Weights of a small GPT-style language model, trained from scratch on English Wikipedia.
Size: 8 layers, width 192, 6 heads of 32, MLP 512 GeGLU, vocabulary 8192, 6.81M parameters.
Architecture: LayerNorm before each block, learned positions, biases, untied embeddings.
Training: 104M tokens, 6342 steps.
Each number is 128 + 24 x the weight over its row's rms, rounded and kept within 0 to 255. Layers, rows and columns count from 0. The size above them is the row's rms in percent of the matrix's.

# layer 4 MLP gate, 512x192, rms 0.142, rows 43-53, columns 0-95
size [100 104 122 101  99  97  94 111  96 104 104]
[[123 100 136 110 157 158 149 136 107 173 127 128 105 122 112 159 108 133 109 132  81 111 134 133 102  91 124 152 135  98 131 137 104 122  90  94 146 143 133 127  95 155 186 112 161 138 177 176  89 130 144 142 132 109 108  93 122 139 126 142 147 167 122 114 160 115 137  82 157 143 173 123 176  84 118 105 125 142  82  94 116 123 145 148 135 137 158 145 144 106  90 120 102 124 156  91]
 [126  96  96 114 100 119  94 172 146  98 118  97 119 144 133 138 190 162  93 123 145 139 133 113 163 178  58 108 101 163 119 118 138 132 132 122 139 122 157 118 136 152 131 129 153 109 104 134  92 176 105 150 146 155 124 138 132 141 117 138 171 109 169 159 125 107 118  96  97 123 124 114 153  99 157 116 150 152 139 149 123 128  95 134 114 122 122 117 164 116 120 148 118 119 145 117]
 [149 115  96 123 178 109 132 138 123 134 117 114 129 105 114 148 160 137 161 108 136 128 163  95 134 140 116 109  99 150 100 121 115 121 117  88 129 123 118 124 179 121 148  98 135  82 136 121 163 120 179 131 152 135  99 124 125 140 131 101 129  72 126 115 130 153 171  95 116 148 120 142  93 144  96 155 136 145 128 114 144 107 110  79 127 106 147 120 110 142 121 150 123 124 131 138]
 [134 137 118 148 155 189 147 129  94 127 113 121 142 141 134 164 147 124 147 140 114 122 132 119 116 136 112 128 163 160  95 136 184 113 165 155 126  98 150 118  90 121 104 116 142 138 121 143 130 144  97 131 119 129 107 131 155 158 127 124 118 115 142  96 160 162 126 134 125  54  96 115 116 124 138 126  76 129 139 127 133 115  83 104  95  90 102  74  75 146 128 154 138 113  99 111]
 [144 155 119 133 102 151 106 138 140 176 160 155 113 126  95  91  88 132 128 110 175 105 110 145 121 109 131 155 166 128 122  96  85 116 151 159 153 136 145 154 124 128 115 145 129 135 126 150 102  87 147 118 132 137 103 112 115 195  83 136 114 106 139 115 130 127 121 138  70 112 151 152 156 188 120 131 145 121 131 131 138  85 152 114 127 117 100 138 154 140 109 111 115 158  89  96]
 [134 168 107 112  80 134 124 121  94 117 114 130 139  98 141 137 135 154 136 113 159 119  91 126 133 135 171  95 122 107 167 142 147 138 165 112 159 108 100 153 145 155 130 121 129 160 162 148 102 128 118  89 138 111 128 171 144 140 117 154 108 124 149 119  82 143 129 180 155 134 127 101 150 103 112 106 151 157 133 174 121 115  85 120 124  87 136  94 118 157 141 127 192 160 157 154]
 [131  95 110 151 154  92 135 146 124 127 156 137 164 122 143 182 107 115 171 172 104 108  99 154 150 108  85 131 149 161 147 157  70 171 112 125 114 178 124 122 119 141 123 111 140 159 129  95 148  81  94 111  97 146 127 128 141 180 128 156 136 155 116 172 127 166 149 119 128 104 122 106 117  86 127 110 152 153 118 134 104 133 137 123  84 101 131  98 121 110 106 145 114 122 130  93]
 [133 120 152 118 135 183 126 141 113 116  76 133  85 162 186 112 130 122 194 141 143  75 112 122 114  70 152 119 126 108 110 132 135  93 111 101 118 122 189 138 111 135 107 105 124 157 111 136 132 104 144 113 150  98 155 173 113 110  99 160 122 122 103  99 128 130 158 159  98 112 106  94 131 166 133 138 160 135 129  77 117 118 101 117  82 112  96 114 138  93 156 176 132 135 140 143]
 [153 115 140 152 172 177 119 159 103  99 117 162  90 144  83 127 138 136 145 145 137 163 133 143 143  74 140 135 128 102 133 106 150 128 132 119 134 112 149 102 162 115 101 159  85 125 114  86 126 150  98 116 138 146 122 144 145 173 110 132 138 152 130 124 130 149 117 134 109 125 163 114  60 151 169 166 109 132 132 100 129  97 150 138 170 117  80 168 101 123 114 122  99 123 118 174]
 [143 152  90  81 119 140 177 124 123 130 149 149 116 133 119 128 126  86 112  98 121 153 149 134 146 107 142 139 132 150 130 142  56 108 101 126 114 130 150 114 141 135 107 140 139 127 131 138  95 144 103 106 139 151 187 119  92 136  97 112  72 158 156 127 135 100  78 104 112 130 164 128 111 139 148 126 121 152 128 153  98 137 132 111  97 140 101  95  96 126 155 127 128 106 126 114]
 [117 153 177 110 124 114 140 117 165 151 160 143 100 121 139 153 151 164 123 116 114  83 105  57 132  81 133 123 132 159 160 120  68 136 131 149 102 130 174 120 117 103 166 123 102 165 107 173 124 153 146 114 161 161 110 125 109 176 156 162  75 110 157 116 114 133 100  88  98 158 149 176 129 108 121 144 112 113 114 144 121 165  87 146 125 120  94 113 114 101 158 148 135 150  87 115]]
# layer 4 MLP up, 512x192, rms 0.149, rows 43-53, columns 0-95
size [104 107 129  98  93 104  98 104 100  98 103]
[[157 128  70 111 138  90 139 141 130 123 141 139 148 164 160 128 153 171 105 159 111 105 150 123  73 161 126 170 124 130 135 144  96 131 136 130  93 118 144  94 178 147 164 118 126 133 127  57 112 141 157  64 128 145 143  84 109 130  94 114 155 155 109 150 100 114 107 123  87 147 134 154 141 144  96 116 122 110 121 111  97 100 120 115 147  67 132 141 120 117 143 133 138 129 145 153]
 [123 166  89 156 158 120 118  97 134 127 162 151 159 101 124 115 118  90 143  94 110 145 151 150  78  71 159 138 144  77 174 116 122 129 142 150 110  98 100 136 145 104 112 175  96 146 155 100 180 134 146 112 126 126 147 149 143 127  92 128 123 142 113 131 103 122 150 126 173 143 129 127  92 128 109 160 134 133 110 109 153  85 148 142 175 129 106 147  92 108 141 144 149 165 147 138]
 [137 104 102 161 164 149 124 118 160 124 157  94 169 143  76 107 150  98 107 112 120 135 144 117 136 110 129 156 155 109 113 149  98 108  97 146 135  96 163 129 172 144 138 148 155  92 122 102 136  86 117 153 123 146 128 123 144 116 116  99 145 131 112  93 117 169 195 142 124 137 110 137  84 160 127 135 128 124 135 106 100 124 101 102  92 123 142 122 117 134 157 140 158 172  49 129]
 [130 197 149 140 118 132 154 142 161 114 132 115 116 107 148 158 130 175 104 149 147 158 149 107 127  95 117  97 118 134 144 190 135 119 119  75 112 165  77 108 134  82 109 109 167 139 117  95 129 109 111 106 180 122 117 160 162 126 126 139 124 150 116 144  89 151 176 121 113 110 118 102 101 152 123 115 156 149 126 119 129 128 101 150 126 112 107 139  72 116 149  95 148 153 132 106]
 [ 91 141 129  66 148 112 147  74  95 163 131 125 114 116 159 135 124 115  81 148 107 133 117 126 128 110  66 118 116 127 116 174  69 146 117 139 169 120 176  90 132 117 112 117 123 150 122 146 156  85 120 145 141 160 121 110  91 160 147 128 109 144 125 128 184 113 105 124 133 168 142 117 140 117 115 145 142 104 127 107 122 117 121 126 134 134 151 163 133 143 131 115 161 143 126 113]
 [155 135 135 129 154 161 147 120 102 129 149 170 161 148 146 125 136 138 136 144 138 102 119 136 157 111 130 138 115 126 153 189 143 133 106 105 142 141 167 181 135 102 109 103 146 154 149 133 152 100 132 112 187 118 126 125  93  77 128 146 107 119 129 128 125  89 156  80  97 114 122 140 154 138 115 134 135  94 108 128 175 134 103 115  88  98  92 105 125 138 163 177 110 113 128 132]
 [142 126 112 134 103  61 168 131 158 114 156 125 176  95 135 169 162 132 170 146 124 133  85 160 131  65 119 118 149 128 133 121 125 140  99 135 115 177 134 101 150 137 127 131 118 141  97  97 134  87 107 102 143 110 158  99 110 145 151 145 153 197 107 145 151 139  79 121 162 122  98 158 137 163 128 111 145 139  97 147 101 158 135 194 106  85 110 177 127 148 159 147  91 109 126 117]
 [154 103 120 188 103 148 133 178 146 141 153 133 110 157 114 148 135 142 111 112 169 124 183  91 140 177 114 174 146 121 104 103 125 146 101 129 103 114  95 119 130 121 102 110 146 117 135 122 100 144  89 109 151 131 131 136 150 132 127 135 132 108  96 105 155 112 122 127 146 128 115 136 133 123 154 152  74 122 146 142 114 131 152 115 113 174 118 102 123  72 133  98 152 146 105 124]
 [135 140  97 128 110 109 138 108 139 126 123 119 128 139  97 111  67 145 110 121 151 134 121 116 116 123 147 100  96 120 139 143 112 131 157 100  99 133 148 123 158 160 191  37 135 123 186 129 131 119 168 145 134 136 113 132 119 147 158 156 122  82 148 114 203 140 177 141 122 136  88 115 142 129 133 115 122 131 111 140 145 121 127 128 102 149 148 108  95  83 138 114 126 152 146 104]
 [ 93 111 156 152 140 116 128 116 112 172 171 109 135 151  82 143 138 112 106 131  95 117 192 109 118 123 160 102 135 144 113 140 123 109 136 150 118 122 120 167 104 108 125 125 137 181 137 123 118 170 110 147 168 127 114 122 151 153 142 159 142 156 106  97 110 124  89 119 107 128 130 118 107 142 133 118 100 123 116 128 109 200  85 135 117 148 140 164 120 127 169 139 149 134 164 147]
 [126 161 174 123 101 168 114 118 147 116 140 125 103 142 101 153 166 142 119 100 122 104 118  89 140 139 153 103 149 146 149 129 110 120 148 153  89 166 150 106 124 129 119 123  94 146 108 139  92 125 119 135 113 125  98 147 134  99 139 124 113 113 149  88 108 132 104 138 128 139 110 168 134 118 101 157 109 133 154 154  84 119  65 167 131 132 130 131 100 125 166 139 149 102 132 149]]
# layer 4 MLP down (transposed), 512x192, rms 0.116, rows 43-53, columns 0-95
size [ 90 109 116  97 100 107  95  98  91 102 106]
[[149 117 106  90 120 116 116 177 112 113 156  95 127 183 108 102 132 138  87 171 133 104 138 103 141 175 131 132 147 146 135 145 127 128 125 154 127 139 130 144 149 104 151 119  94 132 173 125 133 156 125  90 126 133 108 116 111  88 133 158 151 135 128 145 134 115 138 138  89 152 130 145 111 116 128 117 106  95 117 152 125  72 157 165 108 148 123 144 158 143 132 105 130 161 143 123]
 [107 157 141 140 129 105 175 135 162 101 143 111 134  67 136 177 125 131 149 153 123  98 125 134 118 133 135 150 158 153 161 114 135 137 139 137 143 126 113 132 163 132  77 144 171 152 129 137 143 153 151 139 100  98  95 123 136  64  75 112 102 101 152 118  99 106 126 156 143  78 131 162  97 138 123  91 155 151 116  76 115 133 143 105 119 153 149 162  95 110 118 113 146 150 149 135]
 [163 131 119 120 138 117 152 140 151 134 108 125 114 102 108 151 125 135 144 116 129 123 100  97 139 115 138  49 107 124 131 189 154 138 142 129  99 129 155 140 143 131 173 123 126 140 132 120 126 162 116 145 105 169 117  96 113 153  90 104 126 103 124 137 133 118  83  94 122 137 142 136 155 164 155 138 123 125  90  95 137 170  69 102 112 136 159 157  98 178 109  93 139 162 116 148]
 [ 68 144 158  86 151 131 132 162 113 100 149 121 144 139 183 105 155 173 173 149  94 131 150 110 185  80 150 149 145 134 101 157 128 147 136 162 142 103 112  92 163 117 100 135 130 138  92 149  65 115 162 137 127 137  84 118 108 149 168 126  98 162 142  99  96  81 127 131 115 130 120  98 108 132 125 126 126 161 127 137 126 134 108 119 145 127 142 114 127 115  97  99 119 119 123 146]
 [147 151  96 111 138 137 106 109 143 169 117 137 106 176 125 168 110 169  96 122 162 100 143 133 104 117 138  90 167  84 114 142 129 135 141 124 153 138 166 113 192 120 131 178 131 170 132 163 129 120 145 111 112 138 134 120 113 176  88  76 126 125 111 130 109  98 103  96 136 137 149 145 149 150 109 109 132 118  89 112 121 131 131 115 102 102 100 125 115 147 108 137 137  89  78 108]
 [130 120 104  99 121 154  97  88  85 107 121 119  87 112 128 142 119 168  89 104  99  82 107 146 123 141 117  85 152 149 135 123 107 121 133 112 169 142 135 154 175 133 145  73 128 178 124  95 137 113 115 148 132 155 143 109 152 118 169 153 154 174 137 146 114 112 139 108 107 131 101 170  92 159 105 115 125 108 169 169 106 100 131 153 148 137 120 119 109 120 128 181  72 138  86 112]
 [114 161  89  87  93  93 143 146 140 145 137 162 143 153 107 141 147 132 142 131  42 147 133 128 111 136 153 109 147 104 138  98 128 162 172 162 123 160 109  37 184 142 116 129 124 104 176 118 151 110 103 146 102 103 164 179 133 139 169 126 128  85 128  97 110 121 119  91 100 120 119 162  93 141 160 129 197 104 143 141 101 151 111 124 132 100 136 132 132 145 140 106 138 137 113 122]
 [147 142 154  91 114 134 149 127 107 122 109 119 144  98  92 116 129 118 160 119  99 153 158 138 139 115 154 135 168 122 147 144 144 114 132 152 141 133 101  76 146 126 132 119 115  87 137  79 153 156 150  96 103 138  85 132 115 146 105  50 134  97 137 126 181  98 135 142 145  99 156 134 102 134 118 132 128 145  94 161 128 116 144 140 136 161 135 155  96 116  88 147 142 106 163 127]
 [133 122 132 140 127 131 154 133 126  92 119 159 139 116 110 118 119 140 126 156 174 101 128 105  98 146 144 139 106 118 152 130 128  97 149 104 164 146 103 115  89 142  74 147 146 132 126 126 166 137 114 142  93 173 118  65 125 105 153 165 153 129 165 131 139 128 105 139 147 114 116 160 130 161 140 166 154 136 111 148 117 141 133 162 107  95 173 163 143 106 189 113 167 166 176 146]
 [126 126  94 131 111 172 115 131 113 110 107 131 126 159 135  94 135 126  91 113  87 155 160 138 117 148 107 145 130  92 120 165 169 134 104 135 175 116 142 115 143 160 135 109 116 119 125  94 136 175 130 136 158 116 121 154 139 128 153 168 107 125 134 131  50 139 114 127  65 135 129 144 115 109 139 160 165 143 129 127 108 164 153 129 114 160  80 125 115 100 167 146 135 136 104 146]
 [109 137 139  97 123 120 125 162 113 166 154 149 133 142 179 127 150  92 102 122  61 139 136 131 156 127 186 115 129 159 117 158  75 107  93 152  96 123 158 121 127 145 150 128 121 122 137 159 116 124 117 114  85 128 149 118  89 104  94 123 125 128 144 171 112 112 126 133 101 139 127 139 138 121 112 122 102 104 138  84 132 142  88 167 144 129 119 129 114 141 125 129 115 138 126  70]]